Weights of a small transformer language model.
Training: a variant of Muon for these matrices, 298M tokens, 4546 steps.
Each number is 500 + 40 x the weight over its row's rms, rounded and kept within 0 to 999. Layers, rows and columns count from 0. Numbers have three digits each. The size before them is the row's rms in percent of the matrix's.

# up: layer 3 MLP up, 1344x224, rms 0.128, rows 427-486, columns 0-111
# down: layer 3 MLP down (transposed), 1344x224, rms 0.0304, rows 427-486, columns 0-111
up427 064:495481499449501460508468500510443453506519486541503514569535503463452580539443539484495491528421524573522512475468490500437496485594447553513483446568522507526457486555457487471459528495510520555479533570582471567428511548523510529598451508558529520465506447487490528513504504501498444544379536479427472483479526433482465508513444530520
down427 062:494530528481454481448417477553475588491505476474465503531552492488549498551561450543466488517508577437535488501484475604479420462529546455484473494521558546522568489510481509614489524471584390502493470474534476552459461416505535558496513466403491434565493515488523509521581411541538487580590528489536466519419469498514490528494477474512
up428 099:493501535525504514513482594495516523511541541510481495471470497440463503507511523518524492512466510512516447500489414439501481480514518568508427495470534474551481553440561536444562456454531510479472488503420555442560556462473502503522545484446456482540477540494416421548442514481448436519511509563487457436508508501549434545386486445488
down428 095:477572477438519503545537440525423517489494458512521418493502509574461471450552557568527527464525518479478510494514437504488449493506514481508468515486406564541487443507445466532493414527509486521514460527552554502510469524527499530478430543460502485510467504419504507429570479510499470483460532447461485437482524542497496430556497423457
up429 080:489466480527432531487538397437507516475478491445517483501558546458524604505554496512427469479476454520598552482509479492458524498462449544470447505551486541485546545486512432518493444500557456533521499472476480519613447451492498529475538485476510541553508461550406505545518454525447450536494500492496461480485483460504523456525499586470
down429 080:511506512548562465420523538563537459509478493487435458514563520528489457463496587469434537464508542493500543505532557524423513448509566480445477450550416582519516453526488508452557469453421575481403535510519417446518480552542412477496407486487430496511463528453529461530463523495408544485453490489479526511500456458446510482519457497525
up430 113:473497448488420506504546521532437461493406472475510538506515496504520541542496455486428489557472529545535497491530470491537514471481531514572495473476419495486550451518579477489500561508541527591525492473507506449490502470490577484486500497536469478530493535449436529433569565461526563446497496485520513465508479528523516495515467463516
down430 106:519499517554486517478442481390467533538517492439547514553507478492442512451517411455499583550412529495518441469515498489485555529551487515487431507554436472556487489425500585555449511461499558495477481437507451561508536558477463502475535523475572450556509544485469524487499489435529527504455539575505462553462496559473514432476514552493
up431 097:446448492532494497385453476461431543523495510513550489610500504400515422544534507500481499463490487488502429454515528487545478539457465580551439476567495483482485491509497430565421546506523480450532497487440509560529433485485564537513513482454478544486472525491498423528481500465459507504490453504554477537518538471457482475493563470532
down431 097:475503532492564422532508447517498546493536491523490456512444511451417510453564484521518531502529616469526508476516500476501448452452475510521557514492485547431499513529540489549530495423473451541494454500491570473534459546478546581440526519564492535507512470567567446478520498434436455560438528476471514453507483557464492481516428586544
up432 109:462489444444464481484522488531553508491450487493528459498504480532530466506489532521561564491558507481568446434544537483560515534446542500533529409563476470453508473583436543494558518515476466457519506521459561543539477554568521500498520503539536515486482455475548428496561567584527479441439464493462490474478507537466452505445523486520
down432 104:495414547487523495510515457499521546453489503514504461513486554516557487525485556571599528470573501592495517506523548521504550538470546553482509482556414514460570605462490458457504523483522532509443482535508496558553516501529502490514487599471502541480427487521485480474446487483450520435505466507483446515460550527507509477487468555460
up433 116:465527348498499447437557503529477496486468499545464449533499507581476499552538509401511460515450515518484465441434550468471480433536475561523495512495482484448384504529529471465471497490584486466466517481481524513472458469504512443499517536502548503521603484495499468553455481508472507493497487442529484462464567490499456464477502486519
down433 107:521507571506585524451501500529525478585577492451530505572507521576485490465568467554478473497567474467516590544507513523543475539429487488513439476516467557500448511488456493472468459437445470510509501508453406453514481511503492524535562549561515531444478535469429516496533463434515460529558530493553463483489463506530450483489511548505
up434 101:508548478567492508434551516465485534493448452492523550517559436525479532413474523541532509570468540505514564484492470509463514501515500410478519516560446532488560498497453462521392523588503485491489479484493477564529428480482536478427472554554554491522461484493578521415573565501510516479549573452514531508405506535477562484544520484573
down434 093:471475548514554533437584486453406580490515506527477506545528503516527491527517568511567481524473557519541519453550478447520500533478462498424511509508498476494510567508566443540417438513459536555507521424565527510535466500495447512457479557532584488532502541474517471486488478408540482531488523472503486476506545500409549531561464409530
up435 101:531516540589461485432509523482530478514532531540465514504481451590524542445496471488524515464516476565479499467497507508448490486515452526550479539424544524511542469638479451491525478546503488506447515511542427534491474561524527504520497574441433469494534493474535540492526483465540473550454508447520492377487460495532509538500483486453
down435 096:403506466586467519538538478484508498433477454598511461441535512468548565528395502513481518555477510441503421538489497470517553457486517486490452482520511416540445454454522467506475434497546490548525572527581471454497531500489529515464497484530446562488494491432482488526486450481513535474434524560593524515522516458525571453491501521512
up436 111:541510523539544556545432501526504557453534431445559491598527539466466463496506467528560483513417455544619478423538525508471518548488438464489541461539487520503506531523503497501461540426484529439492485537489456525513531539479456558476513560471507486424465587453485515490533569466444495533506456424525491454529470491516533460480435511569
down436 113:536498521550468542471485402484612510532521524538461497463496494512459487426528524539487507507493537498595467482467519495486542528502523429499500466440507520456551521509533574485472484480491525529526504485462567457451576449444421490497486490518555500556498473414503494494495518479549493518576516531522491479589433524497514469431481512495
up437 083:482493445473544515439480496441449519453437540490560478504421542497497497508475387462455487546464428457452468465528499546461535520462453455497571549541492507561541472494419511548507421555525461413507549510481525509456520524474484529519505495576503505517448508501461482527464466477497502527501548449478495603569542460548565528461525579561
down437 088:547539479490452471501455477454584526534483496436532451534455561445506449484535474435444500467481497481532480512547492482483517530417477541525465478499530515557525467448478481580472507447539453441441553564517476533500554479510544468501485516568477531541459593463555534553502485500502423513579551492490439547529500352472498538547546527427
up438 118:485511476483597520499546516485546473498423525525574528469548496583463495509421476573473484531482510522480525483536432442507473524520488558508565453567455532509585547495510533499484484563523525435454489522558571492519443586423538445492408446536532550545434454518541495500510509526529448484436430510455447525487484462485548525528510478471
down438 117:459535539466557551476517475522472541463496524561448495484534534505476495527516472464502480532478458566448446588505474477479503451522535602483565443540523501516515485489534489492501554542486459479530438550495505514488487536490541545518536502524420469542548499574516493540499408476518516526505530460540574479480503507493495539541506421436
up439 083:439549483463545548535460423508515589515444396422481489547549511514489507583465546457512524519512498435409530467486527492533584469492451454482535500506500501495406464548464520542497478522480496500485479510535502493558545502545540534479487480563508579436570615517502451488499503471562547469442472512492526530463459516585505496483475485492
down439 086:457503522585548487459492451498599474510468463521489500483469550501556594533502516503507513491423461507502520488498458448420548442465480548452536506451523471476519468551436514532486424502497534419528507552493479493541507511519509498451561506611508523515560509493557618470501541560474474487537517471494490493498445523542527545444352521496
up440 121:533439499486530425537493503501499501485498504508468493540467403588495538502461439528547462476498515553489515508508489441480569473526486436535492504553510580522450413469506505508458539531499475476502489518563480522511503453438536414487529440463473563553539457472537519468527482512455570485469474496503566528545495521508536554489422533528
down440 111:536507426495343542510460542549498577529484530491503508495498570539460497528470526460449498544506507460544526526513422478513494480535426484533451541515524492427493564499491460450583574528525524501514497503521544453515493468472445489449505548463490509457480487545464495503482533474435492487568517521531504462464556513473454464482559589564
up441 114:558520511518414443562504478451612518480493520477492525510506509513543497447531464442594520442463505535403577544499510507560541543410539516547483484546531502541544524509552517494492504443472469452459486514440536487436373469415501500464511522507534412539439506461456486497496493481535509452513532499454453561471543492456517469560545440499
down441 107:509590485536463478570497484499554405478477476471449494464546464495517516513566502468542536475512507429508467479544531538436630524538572473503440532492527508492531506503452581482478517446534474495557463511467487430497458511527515575475456476513533406520486484509541487496524501558495551465488516496503545512498493492453511465490415417498
up442 106:451503405534530542526466489538455464530526504549525515478484546523519551529441597486457475495479489466522440512485451549494553547539544496540450606520482479517566620505526531437470525501551435422514525534491543482514516525425565479513549484526556508556447513540534526462476535557489454536521547471470478505489498512472518495446501504539
down442 107:503528449466571526466478524519520521474421497506502442426474548422512433421545457582500488494531429571528516554451552517489491486515564470521530484438460561535518480462436523450500473502527511523486529486552505510472557448523513446507508489524515431494486522482485494550555476536527485542494518425468481525580457462549518502501518497476
up443 103:560508485440536433412529486513503525488393477529596491536569500574529546491507522488462518529377544558472518445456445476496512539492537497539459508464494517449521499516492480494472541509557507456498486536515468511468527465522478608459508510476411558494451514584497502573516487513511513467413484487425493547508444507520473482422513518563
down443 114:488534473527539487378457493513536554475498481584548448543527511451546423468499499477394482435550515463529539481438513554467493470414495542485436446518517525449483526471488477490485550454565518522491507498473461569439528454463488526499540422495505484560485470492551559536598616469527533538522508500557532504466428532501509490437532523476
up444 113:536530438467595429531506463503547536461488415552483531465500452526493531505471486442468518452494512448454549390511526543481509448496473501529535455528526453578552528459515448570490522537603478501498565501496514521556492493564515506387529511460513518526474509498500518455432499479450540448496484503541468523488518508610508463461550423488
down444 108:619588471427526523452482447524468449499467485522449488478493493596551529501482554477479561479504518477470420516448481457424529545516522452565480448587529396559502557525518446488477478506527447457552430441473483530484507543529461516524523494467437469487494492542525530489464426438500517560507519505526443520468494478506442525557537560449
up445 108:443513481548496515569509471496480488530451520502447464404524518489492561404441494499478557465511543474558495562427492478523524556470425526502524530500496523465527541555495512432469455532557533485485548469514506515529468505462594481533480501553531510494532506511359478432393527524555503501483549541485467405502492464474550477469561551529
down445 101:560526500555512473501441519516498556508520448530392514437485537481496532492513479580456534511500586424516511504459486551514540555504412562545445464520529440384477475486556434504487454498493537500544467493441457434500561425500506518481506503520423533495504465498469497502540549543562543553486520558506497475519496472484464476533444549525
up446 090:462498525496543484507502490520498495508484383512435582477498465490618548465472579468433516519437447474460525518482448518553505499457510469563589505474559491501517489440497519504505532533464564489515455508460517469552495443428602522520472513486526504539461474492518536474500594540453454505488504462408439492517531502469432462516496493444
down446 087:509538498499469489457534498506456503461460472537491547568474432485604523569494468476519410609434466517454507418525429490507505455530515527537481516432535529439521491519486459560476527455420513494491537563494545560516550465494573534421494496497551543496558546564580466526411432504526436477554475523558507535446546478487482513467498491494
up447 080:470489559453515557547438519490487544462504509510441496480508476572496550511495520456447429552480503533475495540568476590544463457504516487511530470488503531499425416504483480424463538540502426480525496460528535497366532469534493522531497480494466500499541517502569471434475392502561533533425494450466457482551542509499537563515531531525
down447 078:507483489477556523530471440510459487553444483483478494536487556419533519510462506552528516561498528485466512477531495509528497475469510474582522491423460537513431414507471512459489416460584485529486508454509492497447458546487487478491534507483513516536438489497529504434470439485508574532570535529561484528549517504567441500518493542486
up448 107:521558508418464464468482495476520495496472540475529504557490497509492474485409518489570541545428460541495490513470520494503543607459500478530370437474443557533602545466613445435497508457432517461565448488478508511500573509484485476436517500419575493503425506472479479567536525447452510502485528476447462445496512518531481459454536441537
down448 104:488477577546432482487505504538534443490546556494508507536484500522546443513475506548489531467556487506486450476513464493533479497592528400511456525529437508513539551503518504449497491527480466595496496520481483459528558532538554482529573489484535473515500571583427512543480462489585521467571442496503490535513525544509481429457595559502
up449 111:533493517485493535533564542565438460451479582501513498512512523453463509513500522452516444527439391503481517444450523468503521515497446498520541487505477413519494560487477535540479495450480462492466482457552449505509522519523523525544466512462514463522486533475522506485458528491507551477547494452463379491501472506559567580503492444466
down449 105:591501481457477498450490507562512483471543600518548480534544494518421511513490548545622450544487476456486560483481507424480500424450514485528510569535511517606560507477581470513483487486493534459542455488482445424409525588513490495483522509510517502461504505533483535473537531469522532511500553501498498518486436524447573507497556520507
up450 024:486460495529453495566509451548468489432522521455456508541531456473498435464440511484548518498469557449487503496418527518509516492594528540554490456479511516561534459493504491489442539486547539454500614455421542470458495483580578484529496566525536466445549520456524486527475519498628498512425500507492475529515469548492556568548501471467
down450 021:481480469430462542450501601549479505521471461452559454541534528459486496524548499538507470504541584485503463484500587448508523567545494529528506463444510472591493565438517542557497472470511497535459560458447506503471449474505536503467507552520486505492560457422533573518410539428484462538520438513431505461478541471501484549481470503441
up451 116:581457516543477514464487496444480521507435493512574498545507502526482495495436532471535480427482490553410529445488509470464518463563529516538554499504504469524502495581484456507527471531510514493490489559484581401513530538521449484500526561490571463538453511505559540457524426560511469419470579492506448508486537491514508515566515451499
down451 128:516439507492423496507506458437490570460425458489477460511542430514481549523551415495464524435419499531506551450450505392478574510452488534521507519547552470486490431564517465469549508528537556484492543534509520513604543462442526524524491505465475434508564466533525470473501478524521493514476510476496481480521510467467517488591549411426
up452 097:447484436505525523498585523492479447560486565426532515479476548503604536459510445535518525527575470467424540416475532541431513513549534517587564559526459525574485431467472491502564438486453596485425465555432416478474429485543545502530509458476530454579428509502502488484513480541500549479474466504445536551551515440485523454428501488599
down452 101:461471515481521438514548504507505479510596502510560507446552529428520529468486496479479450516543487516516508504478515478486525544522447506449527535521475527545528442562504478485540479463561533427493523491544436581453439473496529395484465488517469448501462536474588428512543537529503521517492495502498525440584531448496467532500458567523
up453 093:488527511514488527503472502520490499511466546500490593552528524523430483571570487467508465508512446462512472470510553555514521478621434494561494500452505522537480507436507459517434494543519466430397556501600497500495566461443516563497510519506475502449532452547535500533524460506531517487471530562542464504492484555489525438520422550486
down453 088:540474548530495555503508495462468459498419475463478491464436495435485483500526461446531508535486452448477535505467481514450494499522523473475467562459492525522475517536507441548483558482502595518514457450524467515474387543458459586536443457516495513456543430475526526475461548511492417476436580529518516528473576511506493529506420479488
up454 099:523545484512509511570604533518451486439478525478493530540466442525507488466498446516518487462512526506553482488482581515526473504461553457512498574474485529497535524540476591554460472539486520531450546528456503608499529486421490493483532494573513483486466546582576542494496481505542503521454512471493522522514445526488513436535537465481
down454 101:525487446555533417525490458499471484487437530450433500590441463491562488475506466445503583515485507537498415483536584578508532434469508498526452519504496418590446487504519476552527552475527481463504529517522497467528513521571510524498495575525484538460469497485548581462472478540525536444505541559536502446583543528508497509510499491396
up455 104:432460518472444518546456510483474552485516498542453525524508536442526535469485513478526423501446533479489423522473493559549530569468515516526501479374512495549442506519476520464534517534460467498416516421534416516461570421527550539485528456471607504431521545540554461491530525473480583490484486468483466490497430516493541477473493448513
down455 094:415533491532474533497479585513496502586540420556481514484529497537506470467453533510533532532484504523425517552462580482464520493423484520516476549453503555492505529455385489522522538483598458478464473475508451517522530418524556601416530510447528525504525497452535498473491496580583484475498420464490464452483494490578488585516491523461
up456 109:522426489529546518509525554594584415496448494563518487439507464459432527477524437486524505414517495539420484413524498430513478476520565565498530510441529530480477451535493484488489456497476510492495458491460512542532492530487464496470528473480491463507552511502540542520510544484483532526499460470405527459491481460464471458475483488516
down456 101:485455455485522574497526488559478417489503476431447501511494484537497503475536462491415489499443502535548490493551541519459479479415577515444381417518425488515460462474533452549566554472471504493536437530484574492535452451546555482488499510489474496532546436505476505615476500532412513514483393546503511496501454498531521474521457466514
up457 111:518482491484520456481508488485510488485486512405510451525478469493425478526474556514522514485468598552433461434556538508525519561463540500442462556443471509507511425480506518589476515526452500475403505482482435458496505477491489509483552543436501591440557497437504579493550544487575471497499444428479515535476537411514472520492489563547
down457 114:487491539466498514463507469550475516488483445466438510525426456490504496436442489446553484492503500438476515544420518500498444537442443476391485463420477499451485494520528541406513528491468499528493494505511442487449471481506516488445586509505517470539517520517425580488510445582473541513582515547522563458514462523466468507507495481519
up458 147:513505488488486467553472506502491457504525477521503508518539538439423486501513470569486453478592497539494469482465506572409511579402556505561462538501460492528567441523474447518572546446473462528547460579500507508478433449407490514496514575476416464511496522503476495518472476474439516585570508479560470516424489569448417531574470521539
down458 137:530467447444498508412497505456540567517445450538453428480409473494499545454524507480458490592485414486458489516545504503473510578442508488448479527477504510452549487479498465542482535545430484417473496562532480512455434511512585468512508531502513529525552457508540562517524454519532569455502486470511518493518510465505484488517481481564
up459 100:510548502541502456511473467485435434509473502517472452470503516586561507521505587468579535494389509404439482522548559568561519469511487449501488500473496516539501546488521442531505501442495517472578507501466500480438504505464522506484499513518460441407476484546500535511500560518545442488551550532450445534516503511511506468450538480539
down459 107:570526490480466552484477512492487434576461460512506485457472410510430514546489444461474418452462510494490504557510558497580491489419504550501548445532484526532460546510518451497592537444503513475464445492511460480472553542480489412524512558567434439492519533488481471509512553517521472477438530502475456465450573430512489443464540520495
up460 090:571551492503528552460540424455495455481518480478407461581547537525527467522425459529477481524463540476459539495480529437458462525541496564545483537393509455508507534474510424438501547536440448457503519553544498542523585483519503472526563481489447493492485498499531420470518440482538511504506518479488565532496509528464518535514546544539
down460 095:547600524513485511543557444494471437523465498523431516503445496496477434560431526543508471568456506569444505493531562455501458518451495540481464467442521482514453507478497451519567580461457546563538529558506491487497561482493471534494552547541462459454502578503474481482555506523546477540490544490627531510524498514450519489497530518528
up461 108:522496513445452493577466436502481560490524520423518491543461412512537491447472519471525522451530503513579485517468484532563551516484522492535506525528500506495503473436541480449475533441486594489486430488525483493554459523468502477491569528492515528539442555469562553513595449388522446478569543471515409560511495497522447476552566531496
down461 107:457544515543537525525491479418477448507554499429550530608449460475559558413496537485484533509530447439515470512561522586472515507504447556550465507474523556511496526496545527514543505453464528510491451616459529521455483448472448417489437480514425444467433468518492504506488451486478486530497445504490542477538458499539482472491478553503
up462 109:448506484561424489571509481505482482562444561543498584451475544453511518516480454501512566447528469553534593463486489440481526492475508561509538552463481457533533523551514528502516542557545522511441524582548512496564380544531432496488430450524545531555533501550503440485540534544482518529483463587397457455462480467473480505489482547493
down462 108:478499564504516556527431455428488430531450497509524433590440461457539525493464474524495554493500552497534496419480533425601549487505534494475471468525480487503463535452548555496507509523509519493548507512551449431517486517502490530521447589448444492478524499466524511508490528464422482489454558501441470539479453460521484475526399560546
up463 078:477467433496416484500515518539492500563512450528510464505490478424488458473469494458543478507509504567478514530528507507504516479446497524480559436466479529478495509471456555569530486427564438503578442549576550448563518509502520481535650533504510555518501474562484479452516541478343535493449468541555475570471452482505463480483483516518
down463 080:468488536472418456528525473583465465524523495502573523490519472498480503454492482489470430510491579475542490453506423533469471483457432552489470457499526557489529488541543508535451492457533485527499480548553593427483483501504532518505612420460555503476563461498463482487481549455454590460476479490497514490506474485524485439498501513572
up464 122:449553490491549489533485514483522447514518487490533533458431506573546504522464482433501552504450449535532449418451475473507505539471530482532495550501511495499477461554450436450484476504529497463522481444486486548477437509420541461512503505413546501484456563501487504541485477531512465475544505461456469480477450487489598526578492493515
down464 128:501443531495512492488493590558538501490464496583483510560507475548521549509507570516536476515523443524489492467356469507507460484451493496488448538502497387514452480561527478470571452459468463555496483504471451468492576550519563489504464455531525518500448491456437464531544449537459520480505490525467566539543512511505525526459545595540
up465 115:583530460464503435443499464558564487481495524537501506510544451562493500482482581465429465579483477470468476481545490462478581510413513510513506497539530493477473520485501526547447546488557498462533481468481529473479493439472517461467546564561523455402559472540459500473554434470574454480551451589513490521475493507531477468456532475410
down465 136:501486529452508502473502464524575541438588474526494518506472474425553483463480487512433480554516506492460468550493484571397526517482496472474432496504496552481469510491557574486537559472517508499484523500446515502509502476450505434493474522576459438479488445567521498479510438550501512507471523472535525503569456483520411561483443511473
up466 119:560553437594452505430509501478458488456491500517486521560481505514535496468499519483478499510577546498455501557574541506492508485492539498572494497496501493479484480456479511481489506493474496447525464483522434490556476455494427574468479509465500474454507512465606448473524508490502555510507490552494493543486432464376485549537486420422
down466 113:454486487414451476484484572425485593531507510489533497469451574481484522564409462490469498561496491461471532491453445445494504488538443394493481495561471522474500494549571496513561477485510552526472487478530443505509411554578458540457512436506514480518531533506441574488524455455455516434501550461541556534521514523540475492495452563503
up467 106:450546474436486497560456498509541481480467489537501534465495502503497497489519490479527531468505522505521496506505514458502511494456489498517528426503422515452512509618474506489490497517505484483401497569567467503558417478540532525458456495531530455583503415468486493491546472480533479553476447543341471536406468481498492472537534567523
down467 110:542495523508495573522541475506515446455514435512442503506497565477493493503549462527488551557564456489504504515486484464513526514462449536453470413503431470435531488546467465514549460554468486573586480542535483487493478506520536558435435481483413466549519450503532481491487487570531483561527487498383456481516504474520426545567486492431
up468 066:574510472495450546466431460576551447544417520466462444508453479546609505575479472486498475528506476528542465484548480561445542570440511536445505496470436474562478504447474442475469417469454487444485422515494517534543415520522511531599562518532503529526459454496517522518506464506482467459456511490491455508526513545438508483525467541489
down468 074:557460456523474473494495411531497455527443523423534490540493477528586455563526516452485462517546518505521464465500565552515523575502544465516467533462450501470424561502526455420478468491516502500501473468515467489564430536522511541512564551427534511460453438475563533531469532517434431441536545484502475461500476483501477557543400525444
up469 127:538483425558478455592504503477536532487462616593482550450545467519506487487450514535513400514506564535516478519494491462503515488408520509485475461528481512476494481479468523460475559527544596517476471520507500533514471471454471406535527501568472562459483506543494564492533531426532518557501503500460513492486505448460471522481536483580
down469 130:524474552517428472488501499498522487505510420456490523490530557463544435494507458478497498537582481454570515554577496549463487554566472492498506507501524470436519507572521490540535526486513543503554529520520510423473479500474480458540413462463450441445445475468483493553471504471465524493520450458557513493474535550469543493537459505548
up470 098:508509488442464496522515490520562435504557492478526503572459441517499479486524441456521471452517518531457520490530493550520465531495499517567499491578531474573495480509436428601547501517504479441494552450496509578439426550401550582550428477486516466531455463507475528502545508432467492503487494465456481518484503488500472429490506481477
down470 096:480556499546526481525563513508531528503495466531466492430499462532500513530583489519525498453493502469538466522532465537553532536498482498502484422492532529558479555496489472542522475504506514569507560509569506494536494482515505460548518507459505485483466415562524547503562504497367511461523495515452472508445447432533485555496451496478
up471 104:508532534505508461535596441507535509452553447492496477500550469462569525534543585464546513502553522418535502430524530522440531535434477481491519567457538510534508525491536571547492470555508472517458524532471563410509498458575475490430459556515466510450505495495580427486495486476559498518512511500463482558408448499488483473530525494505
down471 106:467441445496579405452458487524607542555433641468442530503500493459470510526514596511476471562460494485527477509504543463475487489471501519507546501479504483518474434415518573544443441394445484549464559464454492491585522499535502488505435467513504516483470474495493544563500493502490522508449585538474417463457512576488457467446490481494
up472 117:533547508519487437482475475464485501450564494516497486472446574546480560479480566500485535555505532586456532522483569471482439519479504541463536529523583539515521519482487457477436480526523547531514564530452467540515503395540500452499492489475525484557481549512427515474533511501516569470550448540533502527468490502481470480563556440557
down472 115:493429537485530481496433543524444451449519472492519517397492491466493503478567522482418533425556610461457463499404453446511429485546561512469511466436520547481502483500536467434465487498466462464448487544528535432552505486514514555484474497496511494542463498421486497453479467494448512470521481461504463455499539557485583519505511459435
up473 124:561465358476534491499477488524558429534564454512531492505469466514524509421510465469479437452551489501507495480501470515526499464500528456493548530511503494582507549413411542508513507492520537481534490519517474515531510469482439514551447505498462506574526554448507454522562482491531509494480463477488440525503487496561513418533521479535
down473 125:545447465550550474495518464445444552445522555586483539476469533586512466506527526503446507415467476513483572445517493557478519527478493492542456484453517473462542516472505435501429522468480456551510505473476421481467476528461525457450465538478477511460544487463417524499449527574508342509482560470513497518510532538493450546517481486502
up474 114:519504551520463507465466490533470456492485489476551447471485517468549441616492521475539488533474489532520483479469492413451465537507495606536478540508483482543530488480480526566467554524500452501480472500464463559495548524509495574502516516543484520492547469503444464522459440494537502533452481550520506450463574482492476541485443495542
down474 103:495443555462457525527384546497559429519476544487541502522496513494497551507530509483538507474473533469507477525516556494509519482528509424429572433513570491427532496489484508415524482545493457532469475514496500513505505437507503494457512487467546475579485570580507466440475497489517532477521456505529443433443445489495497466520489529563
up475 107:553446499490443523525578533528516554453530471518478556454489454528536487466411488464460490455475509473444535518489511566521507530463513467530529478539534467500439563428469482542494477499515532519502465500480563497476491527553488511480430559511472501414449465488439549511534502544498543495463485603522484514494466519451588495468462597585
down475 104:500443504561463498471416490584521553509473524563453503478515491539507511527496507407461515483497482454492531513432486530546534525473488530521481476487500459485486508469527589517520439538452437560563472472582514545511535554524446456528478499501457464516520515448442507483552485550532517484495483508503490499427517456518571514534492501482
up476 110:465568521469523507496522529559545519487510431554545432504483551514457519438478493416484436458475540521521557404488454469459521498443431516481440503491472554530478498511486479455452457524466481545500561501533510497482517494568512437426525442473486483480450455510496498556511489493441476513465461497495548486484513495556484464541519537497
down476 100:483484513457482556503484543526554539515549514448516546457449516474459474519521481532537484459528468553596466521555460500493550439524496531537426431422477473506511567462536544484552523497435504481519469515491457486529488433488538512553476460532459486494431544508453493489544528588531493435505533627497489460451479541526512453479516497482
up477 088:490544498405471516471509513510454461595538531549509425490482501472467505486469534447556529510520493531423460592493503426450524485469591554512569526467453562513587529548499532499477542528480481564469481512498490434576487395470517518517483468627485489527518467444492507488493573465554532540454485516537446493535446515540514514475518512466
down477 083:555474582460503474469468553470482512504501495427518535510432527465433557570432493447512517446504509462444480500545445503509572480497524446511504506484390438495504554479568496476549464508462511481538498484456421422452547475520470527525444468482524548489517494577491411472495468449492498510481437536551524506510462453456485541512441517459
up478 068:476516457510486457503437576492542550531445509433589524483430524500486443525549488510562453455509540469497451520544391480467468513568517512503487422507488463495472499468519565528523464464482475427532439500507559490478455523541512480478524459544412502525445496503485466478519462452552494502461540543491427532464472476478534466527486485464
down478 065:501450437525432502526558501578512462514483517484585450519492557531559546507512523558452493473568504546494545509457511495470460527493434494503515537537517419521562532521515567496581533541478513562469470531492521494431473531425483497476456495484478518470521481535519549507455536476509531487520484509561412541442474493484555453454537532437
up479 096:544570561537470465495507478427553413586493602513501550484516492550466515516515489517516466533533511510497570558500485509496497579495477522517498574438474438517501503419547536503515473538476520568516505506449457503427497494445498532517454506469526479530543498517445462469471445530562461487531555493429461447523481498504506449567532492474
down479 097:529414507567515484488467419486494483544479422533553489459465493456510482490501458482488449499503455482524454515516625473481431568478519520502493489556473549549476429496487509512496478501487521562509454554443406460453517499483461528512530477454479512445487498549524534518528527576515543540489497544526502488517477469509443527467504409448
up480 112:493520512501574501453465550504499535456487464551509503567500455487465442482470475488503492462489500568524465534468543540508506552538461442542495503465443485420474458438544468569545473559524472510517483485433568524544474497492440574545562505531482515471542504534527476522496567537548504524591516492493446485610520475536497491517569555450
down480 128:502579565500508497555413490497484460529477422518555444510449551415470479487450527508501469486584515548445527554503581458482505444486536537498476545518540451474579489469468507479476520458559477562551433425508406470548508467528507472509528485578532556489499581454455494534406474501493531485468535526526527464535532562563501529500457497518
up481 124:449477538537463527490456505475533502524476434520523540480463495454501556447474473466470566457458520484562503421495592532521514509484499490562502555466597495521422520523567531511548477469507509473485503550581446473569492467438571522519556556462487462561487513487520389504525417535459485509462425552462532497487522557534506401476504441515
down481 115:496528503457481575550466519513473439562488423499532477556531452443546473551499493551434549517475553453517507490452549439532491504526503557522497480388512450514463578499541430521546575546469558532510483497560596442530520481515539526512474556525533499529477490538510455481499439468491481524576509561534540525521505553505519474488515538589
up482 087:569462511488480567476563449465464577512579527446503489495489460606556430543435512495493507424537495559500486544492486516564470487515507435464467483533531502562494469459480496529547464541478481487461499560543504514476521509447508587496444494541413528556451506461494504504461491540461513548545439454487491499480412480492525475475514519536
down482 087:519481528455445480419486464492458520507485508483436540464540486573472485539447517496451555449509515456506475424458498435473484647470496529503492440586497503557508499532515457434497435485586513489490487507480491535398551557484465517517524510552538478450447473486478531541463482458479569535475532529482582480543464471449532556497425522469
up483 118:437449487510457444532549496547498566434494567543476558509531475486502470563482516514540468523522509471526580487439473562559465480513463469556505557509577536467497499612488489484453454445515432539457489535457479523516459505540456483493522525408502495447557505498521476494495506535455534513564477540492441481416497484503514530569538445496
down483 107:514480488462514501412542539437479545532530490484507565517484467528481498479499462539451557513540449438449552468489550535467556515532498476548525436466457544534493502471460582516540507543491506506471541493491502474458487543492538524541474475457487579480517534521486550511544527519448480469535529536450584482540504516511524425505591474495
up484 079:541514491527513526467503513467523490474442525488469511507556501542432459487544524448510448542417492598491472534515497532566524444434482539558510457507420480493503506506552514522507525547519517510482533513446504549451530516464548549467456501539432498444495550479494486494516442490571480407489502422422431551481532467474575484533502524473
down484 080:511529506449536519464507454444499489430454549433524499476406465444519508545499551507558458445547523449450448461463517520533510482496498517480505441409542510453470533541491450496489526470496547485558456491450506567517478507408547528511513493510478464492482564518532443524547501493515444459511529483548506575521487490450423457483481481527
up485 101:548493471508510490480483621467486458526478550504532580501525482504487559477501549450581514542452536549477476575442506550483458485505563452488551539426479515452512515549489515505479530497466419569526562547559482495567409539474500527420526541542474580585502491539522549413526499461459520562501509480508450484492450517439498500547548487519
down485 102:453460502483543493531510546484442499466457515463447579522497462505536508516580485491522454553481486524468464582440456575456464534510434467481549595473506507450453524475451510529543495497442507578507533620544475466596478498484522554482473511503524438469584517472490488545526480546446516484529512462561527545499553464486577423459453445525
up486 096:455509403546473469476466382476506513496444458565521491519517555504531542523494502509555479505475521482430589490431539433554499471539531481447527548453444473533495462508482477421498471487433480473532525456512554476521406540558569487556497480452480494469494514481509371520461535513584465537494429550563430483495516478484497539527499441546
down486 100:475493569520499585410492493547501581533545521500421479527566459425584490488484465469556480498558494464427553513497484518551408439567530495516454553528500531558502486521566576466490493481541470487498529484496419529506470445497445507515450497567402476561516516522522578510512496465443465422509561495491543525511434506494512543493498534474